Weights of a small transformer language model: 99M parameters, 313M tokens.
Each number is 128 + 32 x the weight over its row's rms, rounded and kept within 0 to 255. Layers, rows and columns count from 0. The size above them is the row's rms in percent of the matrix's.

# layer 5 MLP down (transposed), 832x320, rms 0.129, rows 372-438, columns 160-191
size [ 88  94 111 117 122  69 109 111  90 107  80  89 110  85 104 106 105 113 120 108 107 117  89 111 101  98  90  98  96  87  89  98 109 102  78 105  86 109  94 113 120  93 103 107 114  86  86 100 112 105  92  72 102 123 108  82 112  71  82  90  92 103 103 100  91  66 106]
[[134 137 157 187 122 103 106  97 125 110 188 151 146 131 135 141 102 127 102 121 154 125  98 140 144 141  66 135 155 141  70 115]
 [135  88 134 178 111 123 128 163 121  99 134 159 148  80 103 207 127 138 116 103 124 170 105 141 125 117 106 102 143  71 149  76]
 [ 76 142 108 118 158 135  85 136 150 166 109 147 110 112 169 115 113 191  99 149 111  93 134 164 114 140 130 156 108  96 136 116]
 [ 82 123 123 135 122 111 163 148  98 197 137 153  64 118 133 120  80 129 181  80 140 119 138 215  87  96 161 101 141  91 118  84]
 [ 63 109 120  98 113 130  97 146 161 131 158  75  97 144  88 166 140  88 143 112 148 128 118 120 129 146 146 156 146 170 105 141]
 [135 129  89 116 119 157 160 111 167 139 125 159  91 137 106  80 114 122 130  87 172 140 124  71 113  80 138  76 145 170  95 133]
 [104 109  95 107  79 195  62 100 124 114 143 120 152 153 137 206 122 135  87 132 154 140 154 136 126 142 100 130  94  67 123 110]
 [126 102 135 128 127 147 121 140  80 177 124 193  86 100  59 137 153  78  86 117 103 126 151 117 134 140 147 106 178 125 137 179]
 [144 111  54 101 138 114 129 133 128 114 147  92 170 128 180 111  46 158  99  72 100 111 116 124 206 131 205 167 164 161  81 118]
 [109  95 111  99 134 127 104 141 143 136 126 164 108 131 110 140  89 150 128 170 179 139 172 133 151 105 159 167 153 137 133 164]
 [159 146 139 178  93 132 223 142 102  93  95 134 104 101 118 148 128 168 108 127 152 105 142 130 160 145 121 169 145  88 117  83]
 [173 142 140 136 110 148 133 108  98  88 120 142 140 129 143 135 143 199 143  95 130 116  71 135  77 171 161 155 196 166  74  96]
 [169 122 138 119 210 137 195 136 156 159 140 135 117 116 144 111 127 107 164 165  74  95 113  67  76 148 163 141 199 157 125 176]
 [157  75 148 170  88 109 192 138 171 141 188 125 144 104 118 159 154 131 178 111 102 152 156 129  97 122  98 127 118 106 127 162]
 [137 130 115  92 122 122  78  92 198 120 126 125 152 155 126 125 142 126 111 207 118 130 178 182 153 142 135 173 112 156 121 101]
 [143  24 128 169 150 126 140 119 107 124 166 169 154 142  83 171 163 157 122 109 136 126 105 174 135 101 126 115 132 101 169 173]
 [ 84  90 170 132 148 167  97  51  79 122 105  98 143  77 135  82 124 144 155 103 113 163 112 169 169 184 116 142 136 182 146 101]
 [114 128 123 164 133  75 102 122 144  79 126 127  93 142 135 175 155 113 155 138 170  91 144 157 137  89 113  83 139 117 140 109]
 [194  87 128 116 167  74 164 128 164 165 174 103 171 155 126 129 115 131 131  58 160 145 168 122 108 143 183 144 119 140 135  84]
 [148 152 157 118 179 124 114 113  95 106 167 136 123 172 133 141 128 152 110 125 141 142 101 124 186  68  67 146 177 139 137  61]
 [100  78 159 150 178 141 123 140 156 159 143 126 109 101 132 100 106 107 135 162 123 112 133 162 101 225 132 177 137 153 124  92]
 [113 223 126 100 101 126 137 127 139 226  87 103 101 168 161 101 117 129 124 155 131 151 149 141 111 124 146 176 188 109  99 149]
 [150  87 118 149 153 105 129 143 128 152 161 127 167 119 165 144 108 178 138 116 113 145 143 166  99 137 100 112 127  82 171  75]
 [130  73 131 168 165 139 147  95 142 134 126 110 126 200  95 131 100  81 125 139 182  84 148 154 131 178  99 144 172 111 112 115]
 [121 151 168 137 168 172 127  77 124  95 170 127 127  79  94 102 101 116 131 251 179 143 187 109  95 201 147 180 109 174  93 140]
 [116 131 128 107  51 137 161 113 191  95 104 142 150 146  89 153 124 107 147 174 122 135 126 109 200 147 118 123 141 208 170 162]
 [ 93 182 189 130 119 109 178 111 137 156 131  63 141  77 103 155 152 116 144 117 114 161 153  54  91 143 173 198 101 176  78  90]
 [132 137  62 185 149 131 121 135 146 112 168 151 135 130 107 115 137 182 122  89 161 147  95 150 130 151 116 147 169  74  97 103]
 [161 115 125  97 138 110 152 145 138  95 182 105 156  83  78  83 126 104  98  84  89 174 161 139 166 111 104 136 171 203  87 118]
 [104 160 133  76 168 133 108 129  74 140 178 143 114 136 123 105 147 113  85 124 130  87 146 139 125 139 131 119 103 131 118  79]
 [120 160 108 129 148 191 167 135 144 126  82 107 195 163 166 119 131 110 145 147 172 137 129 196 157 164 119 158 156  74 161 111]
 [101 155 147 122 101 129  84 188 162 123 140 129 135 128 185 139  72 104 104 137 157 131 121 109 146 174 115 126 143 174 144 134]
 [184 125 102 145 113 170 207 137  78 107  72 138  77 145  80 103 159 200 145  96 157 190 138 107 102 140 129 121 142 137 157 152]
 [180 114 227 160 111  98  94 118 130  89 163 140 140 135 156 207 148 114 127 148 132  87  86 167 103  89  98  90 134 152 130 112]
 [131 150 156 172 147  65 122 115  77 145 192 100  97 156 100 147 165 148 111  94 112 148 152  53 126 113  83 115 147  87 138 155]
 [154 121 190  65 126 127  77 106 150 201  87 165  93 155 143 149 136  52  91 120 149 167 125  76 142 191 171 125 174 104 156 126]
 [164  93 111 126 205 129 105 135 161 136 179 212 164  81 159 105 132  75  79 120  96  69 130 136  90 125 121 133  61 139  99 146]
 [112 122 176  46 124 137 162 110 101 129 147 203 130 102  46 130 116 119 121  93 137 116 130 180 147 109  58 100 185 145 102 115]
 [131 145 107 159  83 155 118 117  72  84 124 120 131 109  65 124  91 154 110 106  95 137  54 101 142  91  94 115 134 134 100 126]
 [159 187 120 135 103 115  77 152 161  92 118 109 138 111  92  95 139 143  52 140 148  42 155 115 196 134 177 127 128 183 134 191]
 [112  89  40 160 123  75 162 137 139 147 170 129 114 128 139 112 147  97  95 105 142 163 186  88  96 116 190 129 107 160 121  90]
 [147 121 160  60 126 105 114 106  93 114  90 141 142  92 166 137 127 119 196 198 103  96 178 161 146 116  62 128 204 138 151 131]
 [139 135 159 105 199 137 152 124 133  99 117 124 130 118 200 212 128 113 136  55 115  63  94 163  92 108 116 114  96 105 108 126]
 [100  97 154  95  72 115 105 129 123 149 149 145 153 154 204 105 112 144 104 161 140 105 138 101 153  83  89  82 106 134 151 147]
 [131 183 154 192 126  75  93 136 155  98 152 144  91 135 167 115 170 113 108 133 135 168  99 102 100 160 161 130 107 131  84 191]
 [132 123 141 199 130 102 122 108 153 240 156  91 111 138 122  93 160  84 118  77  80 107  74 101  99 133 164 144 146 164 151 119]
 [ 91 167 133  22  85 106 124 111 154 118 134 134 161 142 175 121 140 127  62 131 186 126 157 118 119 107 106 127  83 128 121  73]
 [176 132 143 163  68 119 108 154 136 184 142 160 124 175 110  82 134 149 127  82 138  96 137 119  96 124 116 132 121 156 158  82]
 [103 118 108 114 153 119 102  74  92  98 149 119  86 116 115 183 112 153 191  92 127 148 118 153 123 161  84 141 127  77 196 130]
 [ 25 178 133 141 100 156 112 108 129 131 109 172 121 128  93  88  88 108 108 137  70  89  86 101 189 146 154  87 129 168 179  90]
 [145 104 134 143 186 109  98 117  86 122 136 152 125 133 204 160 180 118 138 141 106 199 110 167 128  96 149 129 152 150 142 176]
 [165 148 102  73 132 131  56  69 203 148 111 122 102 208 111  88 162 167 138 154 117 120 164  82  35 149 146 124  81  85  99 100]
 [142 142 120 130 137 135 130 174 174 172  76 112  68 127  85 152 107 126 170 125 134  79  94 166 105 128 154  70 113  85 146 139]
 [131 166 130 103 122 131  96 146  95  98 121 103 194 108 136  73 160 161 136 130 192 157 139 102 111 133 145 134 121 166 120 163]
 [ 93  99 143 124 181 130 126 103  82 169 143 129 124 180 119 125 126 101 145 118  92 149 135  73 123 124 128 129 111 130 120 145]
 [147 153  81 144 125 125 170 127 190  88 113  83 144 138 118 106 123 126 129 134 160 150 119  76  98 108 123  93  95  79 149 123]
 [184 149  87 136 141  88 113 124 125 164 165 151 131 126 143 156 139 118 148 107 190 114  95 162 145 142 139 162 108 121 122 151]
 [124 157 102  94  12  84 122  80 161  92 131 138 141 120  94 150 109 114 121 146 178 118  88  82 132  98  64  91 185 177  96 139]
 [161 115 113 129 148  82 124 134 107 134 106  99 149 103 184 154 188 110 142 125 161  90 103 115 124 134 146 116 122  68 144 157]
 [102 117  80 158 205 167 116  64  69 175 139 114 190 125 206 113 126 127 123 107 125 158  95 140 169 157  76 160 167 150 158 147]
 [146 137 106  84 107  94 127 138 105  99 141 130  83 149 106  97 209 132 131  88 152  59  98 121 128 141  85 106 125 108 131 157]
 [124 129 153 158 105 133 109 116 140 114 176  36 101 151 122 128  74 152  84  81  93 124  96  53 150 168  86 209 146  90 117 137]
 [140 137 146 135  69 114 115 120 200 161 165 176 116 153 190  95 176 130 106 171 112 104 117 112 130  99 129 110  83 154  94 154]
 [153 134 103 115 152 182 153 145 129 128 116 111 139 154 141 122  81 118 158 175 132  97 159 151  74  93 120 115 187 115 130 147]
 [133  99 136  89  90 120 139 161  99 148 178 114 178 112  86 166 113 104 128 129 118 148 153  47 141 150  81 114 123 126  51 158]
 [101 197 121  69 142  97 165 111  75 103 149 166  93 107 118 146 159  96 115 202 130 133 113 100  77 194 170 157  87 146 147  90]
 [220 121 141 102 164  63 121  90 147 161 149 151 124  92 133 159 160 198 130 149 160 172 186 118 100  89 117 104 157  60  74 135]]
# layer 5 MLP gate, 832x320, rms 0.154, rows 373-439, columns 160-191
size [ 90 113 128 132  60 105 112  91 109  77  85 118  80 106 108 109 110 114 104 109 114  94 129  98 104  76  93  90  86  99  97 103 121  71 100  81 111 100  96 103  92 101 117 109  79  80  99 106 106  89  69 104 125 104  81 101  72  91  88  97 108  93  97  90  58 110 109]
[[158 104  71 114 139 105 133 124 115 139 156 107 174 168 133 156 164 119  82  77 106 188 109  62 105 162  64 111 151 101 201 105]
 [ 90  73 172 116 108 101  89 113 129  98 121 159 120 138 119  95 114 131 162 119 117 154 121  90 168 128 155 204 105  60  85 234]
 [114 158 110 175 163 219 143 118 134 120 138 121 123 123 147 127 115 145 140 132 109 132 117 118 181 134  81  81 105  89 122 108]
 [121 174 117 133  71  92 122 126 119 174 107 133  82 104  75 113 119 136 112 169 195 132  85 139 111 111 128 159 123 132 119 144]
 [143 118 129  84 110 121  96 196 132 123 164 134 111 135 130 100 108 164 148 171 116  60 115 143 125 135  90  46 124 128  94 195]
 [155 121 137  72 113 179 152 109 108 107 161 205 115 173 117 139 177 151 119 159 167 117 130 175 124 136  78 139 183 115  79 135]
 [ 93 134 166 158 120 169 164 152  79 132 137 163 147 150 113 118 153 163 121 150 108 165 100  75  84 178 112 148 127 129 155 169]
 [167 203  87 163 170 108  99 148 156 123  84 135 188 152 137 156  62 120 195 137 125 153 153  59 173 143 177 111 140  95 120 112]
 [123 152 187 117  80 128 144  98 162 188  78 147 164 154 141 181 174 136 143  19 140 145 102  67 151 124 147 112 168 149  80 116]
 [ 48 107 140 147 125 158 142 131 155 169 184 179 166 175  80 154 145  98 113 107 123  89 142 119 143 118 119 145 115  99 129  79]
 [127 156 120 128 176 137  86 169 100  90 196 131 188 100 122 105 100 141 137 123 120 113  49 166 152 118 119 138 138 147 168  88]
 [114 128 110 153 136 169 121 137 107 159 164  88 168 172 116 144 148 120  53 180 159 183 180 139 162 203 130 155 172 124 134  89]
 [145 130  88 142 106  74 134 104 184  81 115 139 104  87 102 144 141  84 168 131  84 113 137 142 121 113 192 107 133 123 126 161]
 [110 141 118 109 115 154 143 130  83 127 120 109 170  82 150 147 108 158 152 136 179 204 108 167 113 117  79 188  86 118  81 141]
 [138 169 136 166 138 167 177  96 128  93 116 150 120 146 135  85  85 123 149 129 107 138 171 161 189 202 132 104 100 210 139  92]
 [218  91 149 105 126 108 124  94 121 154  91  77 129 118 146 194  57 165 134 137 150 127  81  94 153 182 149 125 125  81 156 215]
 [149 140 155 126 132 142 180 145 109 169 139 204 107  59 105 151 143 155 177 127  92 115 174 108 133  69 119 154 155  99 138  96]
 [104 172 179 148 134 155 172  72 110 164 207 115 158 135 168 148 150 168 137 185  91 117  95 135 136 132  59 115 144 139 155 137]
 [128 159 119  95  55 133 126 168  79 104  47 187 120 216 128 109 171 147 108 132 115 113 144  99 147 130  95 103 127 122  99 142]
 [125 177 162 134  91  82 135 222  97 137 149 213 115 171  85 132 121  87 165 116 163 140 166 107 124 121 183  95 138 111 118 108]
 [101 167 116  69 132 147  82 143 101  62 102 121 131 175 167 117 128 143 104 158  70 123 118  88 116 125 163 180  98 140  94 149]
 [172 142 134  92 134 132 123 115 133 141 173 103 126 166 182  95 190  73  79 111  58 133 150 109 123 107 100 197 108 152 144 106]
 [ 76 125 165 110 140 112 158  57 105 178 154 153 176 126 169  62 121 101 158 138 100 164 122 152 128 128 109 114 158 172 131 153]
 [165 171 151  66 128 121 206 132 164 177 142 143 106  94 153 114 150  78 153  69 169 125 163  81 145  82 151  59 106 111 149  56]
 [102 102 138 146 131 145  90 115  71  82 119 100 114 112 121 119 144  48 129 128 137 121 172  45 129 115 151 163  82 162 155  88]
 [122 154 122 110 123 116  55 178 181 112 114 141 124 122  74 104  78 114 163  78 215  93 184 139 175 175  63 108 165 126 180 138]
 [165  93 152 131 123 128 132 109 186 140 190 171  90 109 132 126 138 152 112 175 147 186  78 113 119 182 125 150 122 181 127 143]
 [150  65 143  78 104 174 131 126  82 137 158 184 111 167 184 132  75 174 133 181 147 128 116 132 103  66 162  89 136 139  98  82]
 [110 153  56 133 146 144  72 131 113 103 123 213 113 131 153 138 102 131 132 117 174 143 193  87  92  31 135 165 105 137 157 154]
 [114 182 126 123 138 126 128 105 156 151  99 157 144 182  91 155 152 134 140 126 127 113 124 163 122 133 100 106 123 142 134  97]
 [163 140 185 106 122 154 120 154 100  43 103 171  94 151 125 113 185 137 132 113  98 140 140  78  44  89 118  97 119 148 118  35]
 [140 177 146 116  94 165 158 122 132  90 127 121 115  74 121 109 114 129 121 196 113 152 159 137  91  89 136 141 131  99 137  83]
 [144 121 152 119 141  84 153  99 162 143 197 114 119 150 187 161  90  91 203 120 113 100 133  95 143 110 147 135  77  89 129  72]
 [139 160 106 130 112 114 194 114 110 152 119  96 150 107 111  84 114 133  82 145 134 140 138 125 104 180 117 200 151 111 154 123]
 [ 94  75 151 190 148 138 157 144  95 148 158 104 133 188 113 181 112 192 143 127 112 123  92 115 135  88 150  91 154 139 105 177]
 [ 79 159 173 149 154 176 137 176  97 116 125 129 191 147 114 136 145 119  96 134 110 117 148 122 143  93 150  59 134 122 123 141]
 [114  86 164  86 118  81  76  90 149 131 192 136  97 113 148 145 168 118 123 155 117 169 156 137 123 109  91 179  94 168  61 170]
 [175 133 128 100 157 123 124 155 120 144 134 174 101 183 151 170  92 125 131 153 115 168 144 206 192 154 123 106  94 178 180  95]
 [131 133  74 170 126 105  75 115 126 107 118 153 152 153  96  60 135 126  84 148 107 146 144  59  85 105  98  58 123 126 130 152]
 [ 98 194 169 142 133 146  96  62 125 110 149 156 149 164 159  98 139 142 127 152  64 170 108 147 178 186  95 113 135 168 117 102]
 [130  77 127 138  88 108  60 128 166 157 111 121 132  77 121 179 146 154 103 167 118  53 102 135 205 118 113  93 163 180 179 130]
 [124 130 126 131 157 161 138  88 160 147 132 119  86 114 151 141 171  93 118 134 111  90 161 147 130 179 110 116 112 135 133 141]
 [182 169 184 149 107 141 109 104 167 144 126 163 161 132 122  71  89 142  92 181 117 172 116 165 171 165 163 141 163 123 157  76]
 [112  99 141 107  79 136 150 116 142 180 175 151 136  67 110 148  96 168 164  95  80 145 145 171 128  82  90 111 101 122  89 147]
 [189 134 128 160 191 114 128 159 150 131 100 110  87  39 102  88 141 136 126 138 115 104 146 185 191 108 105 130 141 105 127  89]
 [189 153 103 183 129  85  87 107 148 149 122 112 113 147  86 137 106 131  89  72 121 129 186 152 148 219  74 120 135 120  90 128]
 [129  96 130 125 193  92 122 161 136 145 106 177 178 145  79 123 151 117 161 208 118 108 115 179 117 144 145  89  76 108 153 135]
 [112  88 114  89 131 168 114 116 161 136  96 154 177 161  79 120 147 124 116 121  86 131 162 142 175 239 142  52 124 139  73 149]
 [133  90 143 113 157 204 158 132 129 118 123 155  90 106 103 121 126  99 163 125 173  54  98 116 156 143 142  52  68 129 113 131]
 [152 169 130 128 102 227 127  93 163 120  88 192 106 162 135 135  98 157 113 179 183 112 136 105 122 120 117 141  76 137 167 154]
 [115 123 171 180  86 147 158 163 119  75 136  88  96  82 161 162  77 111 132 184 128 156 146 140 139 141 122 115  93 165 118 142]
 [103  88  70 115 138 124 106 160  89 151 190 167 183 100 164 144 106 107 168 113 134 156 120  79 102 140 142 179 111 128  97 153]
 [132 179 132 130 112 102 109 156 125 119 145 103 121 118 136 173 103 101  87 149 129 156 130 106 157 133 130 131 153 114 119 118]
 [171 155 125 187  99 150  57 130 116  91 146  72 139 129 114 101 124 125  69 137 130 170 208 149 123  79  64 131  75 135  83 119]
 [ 92 150  51 112 112  89 146  72 148 101 132 112 155 136 115 141  56 183 166 109 114 146 107 125 130 118 135 110  72  60 141 152]
 [147 124 108  91 103 125  91  69 119 154 138 164 124 149 144 107 107 115 121 158 183 138  91 132  84 133 156 181  89 150  63 177]
 [152 105 145 142 151  90 141  75 111 155 200 168 149 141 118 121 155 122 125 176  86  82 145 101 164 135 103 178 125 139 164 107]
 [ 57 170 128 186 124 139 133 104 162 121 134 110 160  92 200 108 126 107 158 163  93 110 108 139 176 198 132 152 197 141 147 129]
 [ 71  92 147 152 114  94 121  64 178 114 134 106 167 103 140 167  83 143  78 186 131 180 115  87 162 130 123 104  85 109  70 148]
 [ 53 144  78 162 203 128 130 113  92 165 126 144 155 111  72 114 167  83 126 142 180  45  97 191 131 106  63 130 103  91 151 102]
 [109 108 122 110 156 119  70 174 128 146 194 114  98 128  68 162 103  95 143 157 108 116 100 186 164 164 174 167 223  94  89 179]
 [119  96 164 145 107  67  79 101 138 163 102 133 132 132  97 142 140 180 206 114 121 110 124 135 129 130 137 153  68 153 113 137]
 [135 129 120 108 144 127 123  99 115  99 139 156 151 123 154 166  58 157 119  97 149 156 107 136 111 172  95 155 168 128  91  77]
 [103 107  82 147 150 157 115 121 146 182 157 145 119 112 109 145 193  94 153 116 169 208 155  91 138 186 128  86 140 190 111 173]
 [202  96 136 138 146 227 143 169 107 114 190 115 141 143 202  97 104 117 120 121 125  94  80 121 100 137 127 110 125 182  79 131]
 [122 149 127 147 108 148  94 143 148 143 160 148 106 134  83  96 153 127 107 139 179 130 137 135 134 131 154 149 126 129 151 151]
 [151 139 140  85 172 135 170 145 153 152 120 103  75 148  92 130  93 140 204 194 108 114 104  96  96 166 100 165 153 119  78 112]]
# layer 5 MLP up, 832x320, rms 0.143, rows 373-438, columns 160-191
size [ 99 112 117 121  61 101 107  91 107  81  82 112  81 103 109  99 119 126 109 108 115  89 119  92  99  84  92  90 100  96 105 111 120  76 104  83 121  97 105 116  97 103 111 103  77  80 104  99  96  90  71  99 122 106  86 117  76  81  88  93 105  97  95  91  54 107]
[[107 199  84  42 148 154 125 112 208 144 165 140 210 165 174 119 110 125 124 149 144 107 144 122 105  59 125 145 131 154 148 151]
 [110  84 106 128 115 179 154 132 161 149  54 129  97 166 141 148 117 185 116 145  77  89 129 104  90  96 142 137 100 101 189 165]
 [ 89 167 164 127 153  82 134  94 146 150 113 140  73 142  91  99 115 146 159 113 119 131 116 167 188 140 130 118  93  92  77 115]
 [ 73 112 125 143 163 122  97 152  67  98 178 157 118 129 189 146 101 136  98 101  92  87 155  76 151 113 110 132 147 125 120 160]
 [140 190 151 186 136 148 116  63 195 111 125  68 108 192 141 150 124  73 186  89 148 169 114 115 138 170 160 149 143  85 172 107]
 [164 176 122 126 117 159 148 195 143  84 120  91 174 174 136 156 172 165 128 169  74  91 113 158 108 175 161 153 192 105 145  87]
 [151 131  80 143 158 180 126 102 177 122 104 124 202 155  98 150 161  70  96  90 130  87 105 134 117  97 151 142  69 175  99 124]
 [165  40  88 195 191 159 136 139 129 137 191 121 232 108 135 107 122 125 110 122  52 112  95 122 105 146 170  85 158  75  50 127]
 [112 109  73 117 120 136 125 130 130 129 178 128  67 161 175  63  99 127  95 162 113 135 119 132 141 109 127 171 142 156 216 112]
 [149 133 110 124 167  87 125 136 154 116 106  95 127  80 169 109 122  99 158  88  74 164 167 117 113 152 196  50  85 154 163  60]
 [ 98 145 193 143 127 180 122 170 106 100 147 147 170 112  99 163  98 138 119 154 145 105  91 147 136  81 138 182 115 131 147 102]
 [119 102 114 146 109 116 128 193 130 172 114 163 110  80 108 125 113 156 160 119  84 109 124 158 121 104 162  75 122 120  98 115]
 [ 98 100 162 102 162 122 156 157 133 137 156 135 111 179 158 165  63 149 112 135 126 167 108  90 165 137 105  80 147 210 155 137]
 [109 141 139 128  90  99 126  74 112 150  99  69 119 118  92 191 154 169  95 169 109 140 132 151 104  94 129 162  87 150 106 171]
 [115 164 164 130 141 109 117 162 157 128  74 191 202 112 106 161 124 183 143 132 125 135 153 156  79  58 215 145 122 133 114 147]
 [159 135  92 160  66 130 130  91 191  95 141  78 126 117 207 119 134 172  62 149 104 138 148 123  87 105 145 110 134 131 129 142]
 [126 184 111 149 119 127 153 115 149 110 118 113 133  85 121 144 123 114 152 131 132 103 127  71  96 121 111  84 146 140  75 159]
 [140 161  82  90 106 109 111 101  71 109  99  82 110 128 100 135 155  85  25  98 134 112 114 119 119 163 151 135 133  98 103 143]
 [141 185 174 112 106 126 109 120 133 159 129 118 128 104 152 133 135  91 168 109 110 118 160  72 119  78 196  99 165 139 127  81]
 [179 164 165 123 118 118 125  68 128 212 169 181  72 107 121  88 126 115 122  89  89 109 196 164 114 134  82  81  95 161 109  85]
 [130  94 105 187 110 109 142 134 144 107 148 103 113  70  92 136  81 109 173 170 163 133  74 173 141 142  28 123  98 116 152 160]
 [ 99 152  97 139  95 195 136 166 180 113 117 140  84  92 154 169 135 101 135 132 120 109 103 159 166 146 127 135 169 143 121 138]
 [167 127 112 153 182 129 178  99 116  91 191 177 141 130 153  97 100 150 137 159 127  89 129 108  88 106 146  86 158 112 112 128]
 [ 55 112  59 138 148 101  86  90  60 104 113 141 130 148 103 105 167 138 128 144 133 115 154 173 109 106  82 126 168  85 110 141]
 [ 93 128 131 123 118  85 144 169 178 148 165 119 130 130 167 101 103 145 116 126 109 112 160 167 100 181  75 172 144 112 105 104]
 [170 123 177 133 157 154 160 122  86 117 166 116 143  70 136 164 172 138 115 189  61 115  49 143  90  97 210 106  68 120 147  84]
 [ 98 155  70 170 138 145 123 159 108 142 144 139 126 140  86  94 141 114 110  60 167 135 103 133 115 139 113 114  80 137 131 131]
 [ 90 162 114 129  39  95 157 160 218 192 130 140 174 102 101 132  88 115 137 131 143 142 160  82 149 128  99 132 114  93 106  85]
 [162 150 170  91 127 157 139  85 133 153 113 164 153 161  99 109  94 153 143 102 127  89 135 183 147 134 125 169 137 166  54  77]
 [156 126 182 133  79 172 146  98 100 159  90 153 193 158 151 147 122 125 104 169 117 157  89 111 121  84 173  85 109 156 171  93]
 [ 77 119  81 107 120 101  90  79 190 153 136 130 153 112  88 142  85 129 129 172 115 124 104 119 157 145 170 136 144  84 135 171]
 [139 146  89 132  90  71 131 137 132 110 106 164 170 110 114  94 131 134 145 136 168 133 125 121 136 102 160 116 197 149 171 218]
 [136 185 211 117 102  59 112 139 113 187 134 120 147 124  88 128 159 138 122 145 117 147 208 132  86  92 124 181  87  77 128 118]
 [144 146 118  93  70 130 168 125  94 157 134  99 159  86 130  78 116 155  74 137 132 133 147  99 116 174 104 167 143 146  84 132]
 [151 197 125  71 141 141  85  97 143 125 131 151 118 130 107 133 113 112 154 147 153 200 153 110 122 160 142 146  86 121 119  82]
 [136 112 137 145 185 102 155 143  70 175 153 145 147 139 167 174 148 140 130  86 125 105 130 144 133  55  90 135  99 120 133 170]
 [131 150  97 140 148 109  95 119 128 153  81 117  90 140 156 171 104 126 170 110 109 114 151 139 102 140 152  95 115 124 186 127]
 [145 106 127  81 150 160  99 159 146 137 130 173 139 119 222 149  92 152 188 128 217 111 156 178 174 154  95  68  82 135 138 115]
 [136 146  97 104 113 152  54 128 128 164  72 158 174 181 143 128  96 136  77 103 118 152 153 152  82 143  80 105 124 106 124 193]
 [ 99  98  61 142 193 136 200 173  96 117 124 136 117 154 131 154 153 135  78 179 165  75 177 145 124  75 155 173 125  83 157 176]
 [ 96 168  85 143 117 141  78 125 164 169 141 161 117 175 151 137 118 159  86 130 191  74  93 145 166  75 133 186 101 136 120  84]
 [124 189  87  96 150 195 102 109  95 166 105 107  99 130 196 129 121 104 130 174 121 128 148 156  77 153 142  96 104 107 152 102]
 [148 125  97 111 174 102  82 131 161 111 146 115  83 153 170 125  90 161 166 109 127 233 184 122 150 118 105 110 182 150 109 167]
 [159 148 130 152  41  90 136 171  72 101 132 116 113 109 128  98 161 114 124 123  64 138 160 163 167 175 138 118 107 164 126  76]
 [133 138 111 131 138 170  99 113 150  85 104 106 151 160 193 158 101 129 150 130 191 165 104 103 131 129  82 118 103 135  83 136]
 [121 143  96 118  92 156  51 168 120 140  90  95 138 139 192 153  99 100 178 202 102  94 122  56 141 106 149 118 104 144 125 118]
 [110 145  61 119 120 155 120 154 127 164 127 179 124 161 119 136 108 105 150 134  67 128  98 139 140 188 118 140 131 205 106 171]
 [ 96 130 112 150 159 163 103 149 121 161 177  65 154  81 102 134 134 108 106 126 118 124 141 183 192 162  96 147 135 117  99 203]
 [ 73 163 131 180 150 139 137 150 128 184 197 103 151 176 110  73 118 103 163 101  69  71 139 173 180 159 130 137 146 163 140 103]
 [ 52 132 131 169 112 130 125 141 132 140 160  97 122  95 202 191 142 153 163 135 117  72 104  85  89  87 147 119 158 128 128  88]
 [ 98 161 116 150 155  92 131 154 157 119  81 135 129 145 135 118  67 166 139 145 163 157  58 161 130 181 112 142 113 146 132 118]
 [176 106 162  85 148  90  85  98 183 178  79 156  54 100  96  96 153 117 136 152 141 100 155 154 108 146 118 118  89 134  92 144]
 [154 173  79  96 178 185 124  93 164 107  76 194 163 105 123  82 191 151 110 123 161  95  71 120  82 131  84 149 107 155 159 156]
 [ 93  89  70  94 110 110 151 111 169 167 122 135 152 137 143 145 200 114  97 116 115  91 106 133 108 174 143 148 128 140 146  86]
 [120 126 150 135 198 192 158 144 118 142  83 115 107  84 105 104 126 150 172 100 116  99 130 101 166 146 110 106 121 126  57 138]
 [105 152 113 146 104 175 120 141 105  71 111 165  74 156 117 107 165 156  84  95 212 147 140 130 132 124  98  82 166 188 133 164]
 [132  95 112 126 129 143  74 240 105 123 166 105  62 140 159  91 120 112 127  91 126 131 109 146 137 168 127 117 150  46 128 176]
 [137 167  90 168 127 160  99 149 144 126 120 146  98 124 149  99 165 115 126 196  85 142  87 155 104 150 108 102 128 148 125 147]
 [111 123 130  88  72 155 103 130  73 166 106 148 140 139 119 128  67 103 116 160 119 105 103 149 162 128 151 121 161 122 118 191]
 [152 105  85 137 128 114 108 117 139 159 105 118 112 129  85 132 133 149  93 161  96 112  93 161 166 160 185 140 121  77 149 157]
 [162 101 166 187 100  75 102  70 130 179  76  97 100 110 142 107 125 137 153 136 211  57 139 110 145 183 160 174 153 129  90 159]
 [120 139 192 151  93 160 142 125  97 142 124 171 175 109 158 177  66  91  95  96 190 145 154 120 116 123 139  90 119  65 100 126]
 [159 109 137  95  80 206 119 180 188 110  75  73 163 134  93 120 129  85 104 139 134 203 120  58  80 132 118  89 124 150 153  62]
 [133 125 107  75 102  89 176 106  87 175 129 117  79 158 179 124  45 136 153 121 115 138 138 126  61 122 142  68 152 156 105 205]
 [145 162 129  77 131  39 143 100 126  96  76 183  33 117  79 108 148 140 144 110 118  88 160 105 108  87 153 145 109 131 190 111]
 [207 169 154  73 166 133 112 132 117 171 147 117 176 180  87  94 189 151  91 144  60 153  94 154 120 139 132  87 145 130 164 102]]